config.yaml
d_model: 192
positions: "rope"
rope_base: 10000.0
init_std_qkv: 0.0361
optimizer: "muon_variant"
lr: 0.0167
beta1: 0.95
grad_clip: 1.0
seq_len: 512
steps: 3177
Each number is 500 + 50 x the weight over its row's rms, rounded and kept within 0 to 999. Layers, rows and columns count from 0. Numbers have three digits each. The size before them is the row's rms in percent of the matrix's.

# o: layer 5 attention output (transposed), 256x192, rms 0.0969, rows 59-63, columns 0-191
# v: layer 5 attention value, 256x192, rms 0.185, rows 60-63, columns 0-191
# q: layer 5 attention query, 256x192, rms 0.172, rows 64-95, columns 0-191
# k: layer 5 attention key, 256x192, rms 0.172, rows 64-94, columns 0-191
o59 095:452521507584496462498379468451432457517600513529423565497516490519540514491412548512553530398524580525543586494428527480490498493475576452498497530487617491487517440594483470552517493463550498438521513515511534493436564510448591506463501574492471425465491488525476395495506475552481477563599471476537465440464492472545412533533462459480496528435466531493561438523532479473565490450570523495481545454541405519573575568682575447524454442530501420491423477409461406473520439464512577599438516527613485450503465467437450556415479459527509490466561492517545505462480617476488542539
v60 093:479442500526508501539480449507442510460570493420570491405517521487418535532471500454589453526484495504449561634485456489481530574596486594488550416561477514542515452527516384521499507517384532534475517499468461498547505502533410500545480428527451597503443483503500533366518447428429597478482534522495512488507528508422537448446484564511446495466565530471560469405490512447570527550460470600503418549484469425462568549552539457509471483441492492453462529533530483551508538443382527498510474486463474598454521566449541407381549513554463500498460479657436526448535522543598540518
o60 088:467478448430556521438537583457577467452556424504551502537473466570543537494463502457476506487560453450547487487464501456603499475465425438479405491499436538551557469478572539576557511514547484535450482400444502485434507516563566469495457495504546523471480503532539536475521520530571488494452539471517497480448490486488443494447414572523483418408470520442490604452418502490439552486507543512427467414555475618617488530424421538378521562452585417595488519502577545594504559481477569539518428454550556529608567503493483502587551448495461489442562476556574544448388514536453480494
v61 088:505620540549566497528471481454463421496505478456563479478514463509491518489461416414501524378493480448493526507456494572464559454542560508465451510531496470469399521500529515489453563407531458438412587461485524498491556568533539500555573494476498469415481557470422526570461506530616512492516620489589434471514472442535539509498574512454590452463475532448483505399454456551428494454474568561492535502559463449437536566457457448557559447467557442436572483553494492462466472506497585605534505552458567537588439477503566439489454444504452522443510449576471641532462483584615502516
o61 089:550494457446477548524502492475447453573355489565586560554454584532437537513462440497591520568483497456515424491429598466468443591478462545429444501430592496533559509524536472449498406441471472544509499463489401462372566456523478549474510523488599536485516447498448435404462531567561583530487407464473575503526539535534413532470509538482465447531503531493450495515486622448513537598504484600446500403460475490416547505458501528485444498542519495465452511477544573412514525477467515420453557444517490556513532475479496517392566504602486540566525571469505571554529524529502458538
v62 088:433502576475412402545516549507468493474385553499482436451463501525555536486542485483559524413504481462399527545539559584397598463498498458479491508471484481498523514513533542508509461440467430560436521496534501589443439510401519438446512490512553524495463496474546551528378451439514465505458517467488524479538477518448494617513479488537514445427487466536460489528537595553478448454644500546473497521540484480455483465494545578587552488521606489547506533466542512579503541419485461431449512492476546502562419376382560537495564566547589464531437485584432468554546573470411568444
o62 080:537555592492555444588540487521407428493428525525498445518504535593452571534430511499513510499507458545625567534520460462576504515489536479497610498469535376462511507618448525392449564432501501559601493498462485497501562498501592549523499491525502483553551446511501532470517598439576499500468391437492525463471514508446451528468417482514476502507498443554622496571537559472550493534474511447471550492628588475516413508488509520424471385472463523530392471507436494444547498537458572439481463504496467443422429506590454535492496475427474425435522556504494515464542540559558463438
v63 091:533488527483497499525466541446473505458523473560485476391521583528387504542515510603483487466530369477532503489468401414453478395640519506583467494464473436427444478492559521509548491537366564501520561514542590563444704419448497520578545454524465446509475528479528459483554503507482456484513516456509459531488436513494423552467524523528518584551510407532441483518510446456491484529538512520433516529475496521494524494501448564527597539556475550513499522577430477505494487459527485450390485461489503418608474522597451468516504609560450475558522439516464474588537545459539543481
o63 086:463430516542552451517441451582524366469499520504470542520509566507551509517389495489648439489473519525534473497557478560495468460482548530527533588475483515549437551433455508464527440537616548495597485577566493477534431533551514496505508457492499537547434465433492480529529503423501510472457454439540390592482496365498497526544420587485502479450498464524488448548423483419466466518493414443495403539476554509566507417540497534549465405437504455497560501530491537556494503506551525529448557382425499504458501546620440512479521450550514453508585414527637533503566478555511524548
q64 114:492499475498478489476486479472514432493467532477537541463399480595482507470515458483527464531524503530609507416451528579452446457479465540556435465539491593492564553438462482471452614488435478447540428468550460650548439492525462547547465518503560523538474443513489445497563533603515418480478459491517539518508592555531533472512561434556505417526537506566492534460479519486564325431503431558482558612515545402570462510499498552466479599459488485459463549448454565511503449528601476561496460379489503522538499496387568472468434500528513494543450462578514538506519494572393585489
k64 088:528493521513485462530503442471436529466430419484465521496657510479461432574423494505507492531440453487493448512570432460448538558528511413406484541422455476516533461500557447526490441504567517530425557497449499550436513530418573523494540526440454559526425544531497525479497545492512505445508438505519568462471434530606512557508488472485537479608528509475523579525511515525470556538435526397552463455561540543484507574520549424600460534521503431507506481531482472441509597504484548450535458494546532572461460561603496584530672431504505387529519567426414416465479452572456457602
q65 090:459469541484374414448448555417519500418478477516589515472503459445462575394537443519529571511549463502515489543505438565494459567486501501526463437446540502520524550541474493449504494473472477522467447488561530417468466417519509513487486536475488562474543542533525465441458456420496477596536508554432541503468500524456545569515435526473503616514465503485452512487537533474467477584505492510478499497526542519419415534466519420439641480590461626493499447541561568416484550577469473539533447486399551532490504500515560560520391434512513492489631586571562554515569367405581514499
k65 103:516475452422481403458550497459552505501436469391540455481547478529414470458437516476504499472475436558605442502511536652412508487488505481508453598562506493530582554481552527529502543500431473485436442515437472520480501482460490608526472494428567549609517509436503514515533543517486437487515439431495484525450502541513465469540525489555506535510573548471510565475502405548481589491446568479473483528481623455522510587508496518536505576483604440430514530491440465485536596564529570466424507538391538481536459522390564463549458467583484458545562474544384455467502434617433443491
q66 089:471547513475504551467499541553431473478562530466450597559499500464529479495464519479463465455540562467417410459464505442474552483487618517436529518510486430464450500455460540624477519483577452587565600489421561453461518481535543483495449489429562473529450500495581551454494458453544480462471547444458510500476533463570506445536457516473464481463507502477440508515527437512456526551602535437425463448522387656490458562432429469474595504532488513448515531464533447515493481455465510463530622592607474446586674486531516503442530542481561568485468514453438430488470423542505539572
k66 099:464452446447478486526515523479477425547511457475480535471434503689486534512487588506510514542562590520507555407456575481455578558561544476552563516626467620532422405526436539578490577485447506475482481520483460535508499491438521441499475525510497534481517469469438413474544505584433495451474492488573540534471584506474588492464491441507498494558383422484561472393523518435547481377537519499445606466425478492540539493459497537549502628538435516410492516458540495503437452434568549524544439536475524459523506405478452463420457469463522504498515475483589497527517450503465573530
q67 108:526580555437453442510507475488509582494383436497522524410476521449577403491439553560621493505549540530608492523520461561483489450559525552490507501559461405496483478485552532490541477517458546498499537506515583499545525465422448537518510499387477483418511526510510476508472512578484457427469517459554474569487575601561569524426496487474533407350530511496496549652481484439493470450493463484475518481576525453504565500484448509468490485439470464421409530556537550427568466486580417515399463406566591489533513445467526495453428478539528458505456585468500480522622541555504483495
k67 102:432468468517523446452554552537424445614509577467500452548438451465502500486558483508560482555474430536528488486499559504413474514601483506458584495480479476492448443484472498470513440546435527420561477523529451547498493505501428471597567566514535461467476556492531469459559584535495540461512462558560510495533511487558540522530427607509501513515479448516612414456564472508570473556485539524455505554487511592556373504518443497518531521448500553515450406432532544465439450446454515566487403551445290436473477568509543475501540377474510509565517502519500487433548557436578591440
q68 100:512410541506507512494486524476477525347512472499489397416403544563437495484541417461535470555459439477558517554533511535462513534453478518498595519510393567514537498429531506495456499481548510454565498477480495575523433545533486467433363433473566503550521537515417495511536533502431548503553415432460535517517493580565553539670510514541488486518541562479414529507558542495488518455477504425437455415529521403498553499564429513515574526480499473478469545484434582484484401594512523453466464549494531576481528520514493501444513553392467430480367538510573524530496459588568537562
k68 106:500484464459555438555404519529424513580450439629506508501548447460464485471476409457446433514515478518433556390543467503502538529406517541418507459507549501549461604438627558516463524514511479540536521539478472513428547567555450422501506491523459505495464630544473418435497549460442502556471500474510491417556489525447479478488468462454598426450514514418563470484461540555566484494462494502562456512557506528656546570505561512447435519557512593434539424487501527549519468373570526472414492541532498510522459439485465540429586530535463517423522598544495502507441547545514462543
q69 100:462462528484537453476498559534412483405498495513521533384443533499443475572510534439478516526381473487547649447498501622577465501439494474446493416545563588435570525528514558437573496616466453520509448508474522518570460513375482483496487554508399462426457546540508366489483543580455459500456500499571492501505492496486476453574518383495641505561448514497505476501474525477476502550644459524469560499530510440495485548430578546487552380496482478528442490464559507475496570477505462570500456461538526554450492547522498405486465529561481514540466457570465564452524480523476519515
k69 107:483638568543500538480544588458439473600489469461478413450577516467513472483428553490501527596546484489455521556535481464444533473567506413546454590465499491567541469478459426480589458444462522370475567481573557449526501534515427525523495516414547540401469481525487493527424485436608483421537551479518514496521476490514550479545548476506477559487489492541476502455449537508603506506584531497518478592403471484430422473525529518522474406527477535583393511475536512435457558471552419531529477578495552492374576478519529545514597466455479454507463467575540414417472567440450478461
q70 087:508529491517537507388524425449480533586480548519577392583498485581400479459464441477516524503536478544454463412439476386487486573526551508469444525502477512500486526580598496524464567512447581514528540390439505571530461470554518558568518475580511513421450529454584421434621524500541504444491540519479482511443542547480558440487601593534559498465518485494484531464503473444556496531474488554412483500516531494454547467457473503407454591448497450364573481537526527553590458433474519500486562522477502501449427513609500511583407496494455451479553524451454483587525598458460543505
k70 101:470470602555482465440430537535601437505505439419611573532477526543591487505593453464481441493480469531507568445426431461478383554560482538418491507521439472478505522509448450454456489506450558445537491517466521481468483528550570569529447521394509493469593642446497491454539491555486478490534467433562478485507586510445476466532424451500491503523461423545578505471585488473420448520544578552522548502605439530476475366523435483534458541473505441485496528479474570495518566496490407542513479535595525447478428468543631566535497463559567477482471547445497527478547496478583521583
q71 107:504567483595517537468549540468503472414561514530485639488459486408492441489524510413556532389519529523490420481490428491569486465611510608510433446531469499407454508530481528502487563522455491479597443449575523519460598530511530471538443553540412405528496528572438470562490535446566562557498549425466539435513432468466590551535417475538549518479485509453513501456482537471449577528488504515488418499501557532464479565511501543464545390531506461488442554446525542515560532426454551426540526473476515423593516466500541375514483596484459481516504429591492512451517414533515514381
k71 110:489441570505504531547535507517383470559542468430547483431502491521535491492519483489425611523597501478521462471529541490449465475587569441481553480531527474462486465472475457440428472463409526429527447536467643506465464512429397559440424496450452641429440474508456569490516558526480493547591518430539490516485611512445505545482527515487540507524522516505456444488461429570427489467499523446552422493535546610581539468554550474587489463513462619408500458438544611571576498588557522549427480447527444564524379580460461518504500464473513474510489498482539487465544508448502514497
q72 096:455534559509519487411501471426481464475450486561460435501451448433550489506500501465447507469498499509540560436544464483552463498454509498635529596536577527527516483449532452523477515565399463530495516473509588519440485436446504500546476566514445486521516551464594520453449596495494468457500554498440490544458475529531546456471612457539561520481518462505544490508558606442549441492470430527448531578499530398513477554602581537531518543465388586490483489383455624449490443470499431432491459539453584513582489534492437540538489511463500483486519549441430644431528653497544519441
k72 102:482482460497524427519549562529540389546461526470494546544577557536484517463547513562517532558504491447611484494494449537539458566504556449382554461562416584480467431503584431534428436491502455479401431574548511494527538607580515502506521539486429470437549509381424491575511507555570482512519488540515469547424489497503556497443440546536605464438513607449442564458509504481572517453486480528496542499593509407524458501443521545533527484526488475565553480513489429542484468479466414467506454538421450415355449525614451497474559453421547462583532514482495479421514470494476450470
q73 099:571509490476431539460497538471512424492497450505488556607505535481490487524577528517486466448555375531595462505482416376508484562481408532542527456568516520467531431379545438506553454524518591541535482546495561503432437435481480482570462418452520470493579531485518520537491527564440419475440528518585456479528531479574548521455515453505593441569505467493430544502431447453516478640434573436501567529467450525454474502440542583531496434586478449440522493445486487493501480450626478543516549455526551515521471499416496582470476538505448514493393604515473484634536540546535475511
k73 110:519518533548460517521420482469538529532421563588475330490623475567521507496469522465588499474497471514401477594537471490439534522516534452537521490500591479448547510505544526545584474518543403500496452464502546510560523459392498482532456489480392474507510562379561570460500473412549497595473439483490508448474460571493473417548553546470531544473465532446446588488516432450509521465425410576552562500446471581578498556446455610504524601439442475531504466520466491477511478466533553480420517531595499506395509459514492499464536502455541428474591582510464447481518565497450438504
q74 103:558529498429522487486570388491490623566456465452527490612451461541437562491472461570463470542401542445444532461431497453429433493552531568512472488605536481479472519605528406527407530484418468511512462604525484435504468470470456550570533610469484444438536535542483512517519554483436626484528518544510558493517517561498499518531572463519416574483500459458497576532593529474456475408445477497512465450539468534465603478467519505393483503504510416549524500498459436430518520619536492570492510437608498488501473478519506488471603583419587521489471568448509497447532446522463491517
k74 109:504492487541518524496564496526497561533563524452542403440455546579509614499490456501494435557444443562537491473504515500479446406480439527503419525592532648555451452454460455481510586472453505458501496596552476562550483634465508478449469495555485452504558489492463493519563473522545549471502530430568418441412521522550448609574444465443456507562503491479501474439454455513514453421558467530431540424492593556563492408536588525454533475528517486415496451573602554476514467444419456515473543495453608487516442469443552544419407550453464501455507540490520484451460529589542538552
q75 105:489445475531436477473537459426531550493391497519598574427515584495571433471489529590507572524600411553544505462501424429406439528518441508542516589518410494562503503500510529504435498367473546525454494572561623540508515514537492496504501393424482538436510596543459470450449505536469466491403524499566498480485476462526534465397488477537556397509521509477438463599536466535432478464445466438512507506558433576510580467463522495526506550555506454443521553522575461438455556443421507568540565460548559471452480529404542555468563516565452544522522572531492448504469505484482556416
k75 120:509457438513519572473501497498477477488494541517524462508582511603435551515555561477560488429504473461545446367484552517439489459486580432531570464537569491478520505556504529491511551562426478452530430397493499529570489451482527564489498377520462378488479600565444494466483548503516543565534490433379458564585506536575473427472581576553443517444554513564443495519489539507453506416434505403450389502487519431535439495505389505539530515444544508471488464535476574506530538470531555488554509575517478449516529491563431367591529522456586427604521586486483517539529482490523487506
q76 099:454464524495476518595479553493526574487400393580618562490500459540510550506587497512559464459440471524437442551492556514469431576507454414532580532456519438485498402482512440473514550424499503551455531511486449495490533435501488560542526517466591485490506503487502608437428577413455454514491473589501539482578509488398473499397537500514465443494416524422375556518472521577499438433603488603467524455555477484519550484453490543532519572511504534494545517509524491475527563430523495501611411590478481521417424498579490472492513496536452401461536469563503527479520486563583472405
k76 115:560532544535585514443486533574439442497502497450498566485507428522506367491542398492528465454503445483477552546497508459477497539424468491506562512449509534439558466466447513561578436480505402460564546479477497408517458530526532465534507553577483494534574500498454565494504477495436500342547502436431469526508465502539531552461485437581497481538471584570431432474426497428493529530431556448528464550521463564465589469523524448469603450486495539662524534531529576514545440536535415463477407543440524483599561408515460544513496502564488434535493488490473368437483494554524599455
q77 115:561450478406560534483567452461490601520425507567424498453501390564605461526507477491423525549433444557573525407513556519441505528495531489487537492469549477520483435466595551463551481489553537527446519469489478553433517486488583488505556455449463443472507532413501549434557492516543446528529499533468607477556479481433441484529549471520407404479471536446572494506522470566475424504458514396506552410617456512486591462506468480520512623425523491443590525490340505471460478477522519503509578552506468541545555477560490528455558551441566414453498462559391519494498574465496518513
k77 119:515459489434461469490577475539509535420474490496453448513578542600544459521544451436507528532485485435578499469621449511465580552523533511488575418494512563508612528475536436561420531487549447414466580480456471507444510511563521507559485463496498527517511542486517398465377473451507500522531551450434531449490446600470504545390499523479558546508508620532502493486480544413464498508520472421567596434589489586480481467454540454498482487603443452415514569630497529457465503514529437451613476536525515423423463432526566437523472408509494514457527577483528477545480464496575432489
q78 119:517518475374506558551446471493522494536489404557518508560489546556479508513434527575337473489467547457531511555500470511492448492420522497601476504532572450487503452479487463461624544528553566496535493461475359483450530543515573511454581567535501501483487485572500535438508575562438522425531521539481504494559476510451422468385500493474438560534545413538413406409495487577588592504515559437526510446500521520552530510449448509498568536443570479478485511483515484506492483446461399472508539584560427488529554479506524495544488477560408454575491478552424499556494622508386487569
k78 117:413512496491548511564482593521489501546446476446476482464536488491559508542529579458594516469520474467459501581526556560622477573585500491474458461538408501427476521471483602527498476467489513583502518452576494443521515540400488552547469452534507582545452367421420367501486465510513484535419485498561448492476505441533543449488478460405456482525507512526449571480408498500542538439536499535486521444556465547542607540417451544443595584534486498589475524430491587518533499460452530570451458525485553482426546526561441523527531413574493472550452529539462458505462409604410439518
q79 117:576566437446560486512546509485522444469555467567550548552484514498462443547542456447472397433519444486462398560431451397549484545554514548473443516432496530446521502560538566541498480520428424390536570466486543500426510545576564511496554474493531536486499511402539565495522494396545514503550539410538408521509508539517503556515486523492408520531464505452534546535490532547473541600484578490530482387496530575576478443476418506495460474461445486472595531443499412518525602407441516481580563482437492451489498578482551610558552531516535479460540444420544421515542544424536409544
k79 114:438621510510512483572447518557399527535424474470560461474487502536463487417515396414442493597491492475496574520523431553523477566593509542412442469511575507484643479637547422523469536536488546477617443551573588473494528430449546501569500507521473516355566538479473502527562579555549471467455450524460566433500460495495417493459527504476520486567517441437424545498448459509569513563503493591530477450441497545464509366542516508545442524490520530507500505456515552483556456483493461500385473502495486468518537568526459447544541509467420504514493471469497521410616519504491491470
q80 118:558593368503507454524524594510478527438540540556519340571512480503469523511551445457444394483563457502551478560518448581488518573490470540534627544523543458527525546496465472538547430428548489558470548535596488560486490466431409446495510542574501517548530534544463474567530504521461460485474619482484534559415553445496538476501560504524469518545463540541526477477528547388473501449504515500383427583433450426452555451459470522480497463506484528531505444459493537539664474451493446467583566461408528546464410533496464434531486429448485535559477466522483498453472419515479543531
k80 117:509452611521510477475611506503437555484451397566514481571500455500439551578475359454375465366526546600536482517486563539508499437492464571515512451486495507468591504429448461406515503401537563509455536443517521521473528551474502542513549511493476522475370568492520498543623411575552516536486456503470485501519484539584455516582481506488457505492551545462456508504434469513505495438496553569465497433499492511589442487397486542568501603572523525461466505472522462541496476437545429468614549409508462576495541575507511527510427431429561422475464520505514563469515478470547529484
q81 121:523475442448474477492508538607558498477528496542488566469458621459503494557468420487579501495591529496470503534442522573495604368445518486475511468501489477571514484448452448553553617520531551426548468422531443482449501561568461518590483529405577467575456497517465571440593426485601533483507456542440462496439427421478408527464429547460498539489468535545490485458487506491478456588467583472491519599432532492512551506484549496556476626533494523594458488483410429557473473413536539443522521397508416524507513479484520539538482528428481448564551462492509490399448496557549538461
k81 119:459443360523552463483571565468517537455558547474574475469399539486473506594554527516533543510470565501519403517508448472450519440524588427561557468501441432508432533458421515503415520431539471512486523478411504534498513515521446575555535426547559513589552370599431545519524441489555583459460489535437531439532621475538420495497538497435506485463512467489430617497520407467509519481525482493523539457490513537484512516415502508538466464468530448525501565571471538588510454573613454395608465608438489479495489528476435457469587500553490499491411479510512570513451511521511481488
q82 101:542508480498504554552509512425416541507520485569459512509561480457519516487552614538536459464520446511501546489479536393380483498443580475458509503415588530492492464607497424498513444483576506528554481536598543561458439459463489419529571431504445551548526540465493469587482443536471523462643472447497408503511492414547456601489467433486493483490408529488615475521541592435418533477437534525515470475461488547501478563487441472432435539535525440536519531485492513399493586540481558561589559518540521431586495558426483468526491433487516472517491514456444433567555533466413391561
k82 117:542440457498505544450573547542469471522469494521489501514491459501435505565549563544456502474499418493563458501447507632441417512486509490537529465467511561586462481609402535522536495451490434625529568489533514571454542538507510575564446450500592410489411565493597470517453436441520558518564484445437486517503497479466524489502566521511435456420418545483454427590498515512476493528481474510440383468550560503550545549491533519499445557517538512522441524484550537472492542501429578517544480495415548560441531516488408455527355583364596530529462507531540547457435560440461432455
q83 122:511511461506565569514426516540573449466398527480399565477481440438464503534532481547475598478538517568470410567496424453543439511483498468494511455584533476487495476487422526426467527432486384487539589667473516494393534514500495582562444543538472468489469505438479517591556507473467537431570495479451509541499520556471440542532472599501489617444445486443514543507553516511504630483519561476506544346648431562517432527513466513501559482480540556464488479534508417510482495502475470518437510509500477537491574521516605479482416469522520540470503456566400481454470535473506559513
k83 119:524475500538492570537531430385470511450586565391558502475490495534483570556481518551510519552488501540458506588510558482499529503485549484490478563578448509440511433392471530465543558498549511571557518505474537592483417497413532454471468528409457485526447573523552542589512478455481454449493503510467428480518600495497458524470348455476540448522488456540394548543551583395418539496572420531448514421525534422486510478459453632560554489493434521533535518462439465564480443486483475481573476532460545448489503555444543541511497475464507493452533592564433424613499597435562504523
q84 116:480479495531475507485543468501515494402518471483586533487421530411516514400458494562442522412490553443479530518490536496569430540554551447476544464568460428428503459582521558516507561437519518476444434462487481454506510498428498584547512456381540537460385526539443467541476541490611556499418524619483498539581544478470479512478520501579527459468485501479492544529450551410490510496507507513550512459494582490532530511549489546509422637542484551527606487507416507574420547474430590545509487502411515516605585540528550391544437440467499419475527419456433481562471404492470573526
k84 121:508471441504467370403535490477513513529440431488584584482598413516546511534461469536485480500470387510485489523502452517520475518483530429445516475596554549460534477475493494597461435503550565470537494475461492589492479560522519484461496511469481567506455455483453521418541516455481496451473502461508545395500456510427543458466446510601583626577584550519504482576547494567517473540469490487529522595490520512530456397527535550422562413471569531618518506467439554600538559506492437553538465467439533475486433442689493470464532470527460429470516435422554511440551464463486530519
q85 125:499488516432442529521416449498517486504470536546401557509518448498518580468471496479503416482496591510470495440475468457374494461447476545508484509406589517449507518449455569452572523473575576544386589456554514618454481527438451420518562447450532525481455426527572467479543453425475564479488428481559486522455502527452513415568498591480505498522516536498432547585538535532447572465524405455557500487537472582500497609574540484367543591452505540555499579491435504511497480444532501545548524459501427528522482532558523417417531508478416534576625460523481512484533543422497475536
k85 120:501591487529455438511487544503548555425493502501503528502460474522497525511493423413546454418307443493548531505543501549496499521484478515628627455495475569581479540520506551486616368472383539433489473413492546468533454468479502490496463524403514481515541544537469531548540414460581509441503444482482455543542482567494529607585449473555541531412478567618458519538510510533508512526586496522526463489418477555435452559493546497567524497464465478485528554518488503490446523518494499423568469548448557404527552461502549397534446568465550458551421503508494539537442432458521557459
q86 110:478477520528467463563500572530560525510589650415526524563504598494478404457436468430436454500517471513538535466483428467503482466545508594529435527584463592470496471612426409482432438456469539537451490412509466497449552526485485509546486456500389504490487502508400420436591482585471466526474502500502500550514425449481479520494471496560504526478531498466525490545509455459491432469557498519567593398589459469481587527491496564554499484537558495541408463502453488466609437458435515541561506459527428558486596511585595516500529557434564557441538536609484476548511508469420456512
k86 113:561517591498565540548461532468572501563502494462437460539403442603521582536554538504479485570629529615468445536518506457495496482546460529438478552538483403514499501472513534446453534471454446426438521446538465514498495546486522462538520401590483575399486520511522468432474464508553530480461484529587529479552539546505484435431451470539587539402470514435538446539587524493551444462566532365473502519491492571566513412512457459493427422405471393479486523485549513486592426569525495491513579440490515456478482500541531481564559512436511533482323523501479576498435473490523480513
q87 117:522499552529523482440508583495574543567536522513535536466583461485508557431438546535499569514441427498462479494584411502554477360456509487408483521441462469518569562666460463431531532541487435497476580466481525568463483535561496552502447499544491578532519598473574538480503593582528468458445493547451510459491369488424497467429647538500495514493470561519561528462464527461529514467480519441447452561523542499572487509572548510538479611491461505462374459419525477465464554487564546500539456501521471522503533494471391491474447446504593476486531507467415437451524544413450448487
k87 110:407535480466451568473528437519534427566519466506508515406467600541353435531440585501491504513515523537437486569485465475503566493535539501498496464435503455490514444459451451500458543549451528543454515554525440607438552548500446501428549467626422533523486520456459539596494535466524499442532419454452601519494509516517618443425496516535514499395496473631450525471462492576574430483475550500459483507530520446489481488615381471537482381584524490403551502504477612479594604540487476485504440522530486472460523512535486434502544542498484471512564469501491500559455585477530526454
q88 121:548477573472613538547470506451510500496405511573509456442509449542471514474467473532516540545468450492456453521450530508491473492585582433459420510548563434384491494517519399447504480503607509419546432458526412557461522486544416458581554535486470600413512494531529500439459513455481591514501442499439460457539544570555521502448516471524494507488482493532417506583517525446466513471499524502472526403480500611510500458519434480589457452474476630427562612530457546486434424558558429439427490446562455523546478562633445565467547434573547521511562587512461492514544460475492513485
k88 115:519527585589529479481590540512568488494589444514462522520512529541547562503526628448426589493422486417428443515478473383496498474533428488456451411544562504488505513470507455518435477513432509583529482493450474510548538521486442461486452478556489469504465516454446399495529480465474473401440420490632527533490430545516530558551479568491495418459479414537562474524506508439420484502477552518451414399418539420556483473519463523522497544542527543555490556485525474570486478575501545597493490509500489483585544451442416545470411475457471572414494476525523416566557536616532599441
q89 123:394558591558506570513411478394529469509466467534483482437500496467513462564552445497542521485441563537576446477657464510504466418476464536538484489481511530575480555497574480547510529617510453367510520439498542502454468475498488525555409490486469536567508531580520475466475505462472617383454498520549526467505541567490488510517500415577451511499493525492482426475544553478405649422518529512473504516576446524412423503568484530507462501537425472482560451542471487594522456508492536424412475493461451592452501447518544522551468483517469522497416520458592510567620525445539458493
k89 115:484434527532541512468547556532476442548507555562593544513561510476551497512531418471450458483557492519511514420503489514422489507504533505541562516478503454547476467512534445448526494525510472498409470572426482519557516438427492511528461488456488483479468480462476464481399435529502590432434543578488559504446423467531581575490527522483463492431573532516486519542521550453508522535507461573438423405495492416582580474597494470561560487473422542578519475443444502571432492502420449568394471582436557541554408523460625589472580545623461402375532518583524513455444522425480492498
q90 123:434425541532510434521453453435469351568437529599509478526496467506441510478521496534487524524501449591564485559504500432544545486463526444537537559455536481599555501558547491571466513462565568599512432494539464517509548553507601431465428551367492479405491524448521500561496529468501581416575471425539480493477503496504502527559526544381490561521531468453531542404482558508549446537586463477485478523507489544448532520477357463501546437472424532484454412465547483586528468464511460579531559607481489545525543419474525520454524479534498527446563418488439577423458535452422528508
k90 121:564519528614494494563509536504456450470515464502543526501460459512482433566515453538446586468513514532560457478440520595457476446511504518502534560574534517487482529498443526546493440472472605490507498546532413433430521521441435543499535433420494463496658462480471470585484499596464527371501523442571460453466518488500488555547504518471401431446501485545529512453515630515460466385415497427560569556517407438451460487510467545518599561513545476488533451514444591453508495563468506576493618525582412514491516434531495436545527418515492456491431416506467541552487488523620501497
q91 117:478469467363452549522487511451453555455536423502548562484481452460430524495619513578547491542566557514500569432556516514493476495505468446465576555496456487522552487471574500484501544502560374462403445538558519461554500593438467524468548481490495399548516535537508487461465455580443550576607466525503528498445511525451531485468491569529449508562489519559466530421538540510461441511455541442536481478621432474567535494505476567567466558490530484502483511501491423366493492620436432496495514413458441524555530543519381590581376556467465505491457420512504488521515414529490570545
k91 108:370485512484514524448465442517554476545537442393492508463475456476550595520566504541546540500544567494462527489543512658490489571511547491490603485486514539539455546365424541528446534490548411513505535460445490560437496550571521446507562439553488440520588542463544432606512540505558521532574562409366521531433464544518522440454551464501385499483492422454504502508560477471497483485575540495521425526472475467502496481508558569599461481388470526440493604472482537500498474480491479509510525448563492446497587428459405517467501512523439468454548580497545421507425562544442476548
q92 126:565447514485483577557450505536527533458499507485503484458432435451605460476567482525476564411533467533444620522464539584480562511463451446495362512516509464550464492567524533522553532568512519434578514465526499618455461530578568506523567509557519384440563462489468489480547429492558487574551497421468554461460494524526400431455473391519497564515496510528482597462475531494543524608496516535527492462506521487534518595394547524454511575447464528484411477494542600462491465526386504557485447518502397467452520554499573463463384499427459544558571523439417498551481453483523509514
k92 115:468464508455497475466470513535510508459522488494508547568417507527482472501565551514432585486564460503626510514513519571476474621583422407477517479443601462433541431425486461496599530425486503548494481530463561538505523551547537455494508522549526507448537549439582443557461415518396553562485470462522510467426608523521448488499448437498585438540406502486580523485588460522534506457571578501527542517503520372473470451460535553472507494508525529503435475428455541543398505395539543503560415548442610458411431466515543466397483506498554576495451510448510480473485547599455476524
q93 125:507534540502382575388402514576449485405539549458497503513517520549546473498514528530448432477531480489528561474498457557482455443471518415539531520472450485570475504547437539478513453434534413568523553519380482501525507435477443443471525542485511524513491592583537549473494431568521459452464460475489482537487543485484491490549523557496490489480471379576447507482555527513501428448533494390546409535536552496563619592530476479541538536547464631503462501422578507506432482565532542503459497511448465529445493568518464475507440663534451585364453554469608485437474514520465544519
k93 121:437515511454450497476432442421542542522498552492418455427484413463465493516547496524526511506536469506511538503508540501477526476502439405480490459474452512449402499585475569641549483485606606514413553434456528513515436387535462422574507580538518510515611479454407494602532464542583567570432500496478556472492439460484585401465513433545469559420425456499572480476549486461432495501447468478520545490410503536579562461508477503526598545492515533505439461370542444486485506579560509474467562568524553460483527585496471399504529473553541453460457549555480487539512525513516474573
q94 116:364534553471465470522503446522541489552396459518429455465470533432469553572464516530424559454466463514502546579518589610427448547387507509577427537573595553426550539476533460557555422463526446436544474515538510523511422438505521455570544540489543449433432522510413548548535451560434460453399579393536549466503494548406530519566414537534606479407493531526615523557484499519469493524472478500468510527565491466498518498450458520503496487434507523493544540475524508505516486479511542485475567550506506592567487469555451507521488553598498556461398545561449424448505443498534427517
k94 114:501481539411463558512511503488462478431490435514585491475533469409574383451511531540447558521518509593456583493532529529511485472494503529482557470467578514500495572462497446546515491485589424506466499511546462441584525595500481392486359524403457577402488519433522507488467446445448493464415500520512494483558491520497452574509452598535469362441458421449526400517474499476467449560541465480514566570540472520564501584423577483443438526584458492488554474469551510496512504602524448472529473601513608496461455581475518426535490555525621579507539502510492520589475527527507523493
q95 118:494521495539544457436478516465573477444392471573440528515505572474499553466498502528492520459541501456522632542539467553516491511474488539374467476521397543587540434472515532522514415515489603518483457403563518537494454598508522465509481482501669533459531382452469495519579464498478502504463538471602485545537430466474489555452516428468462489522447423524604504488479525612540460509496413458501541532473548518549445508454454385445443555425504527524458386582554460448566516401462508482574488511503437465496483501552496455503482512558478465491497563458483502495579513544656476532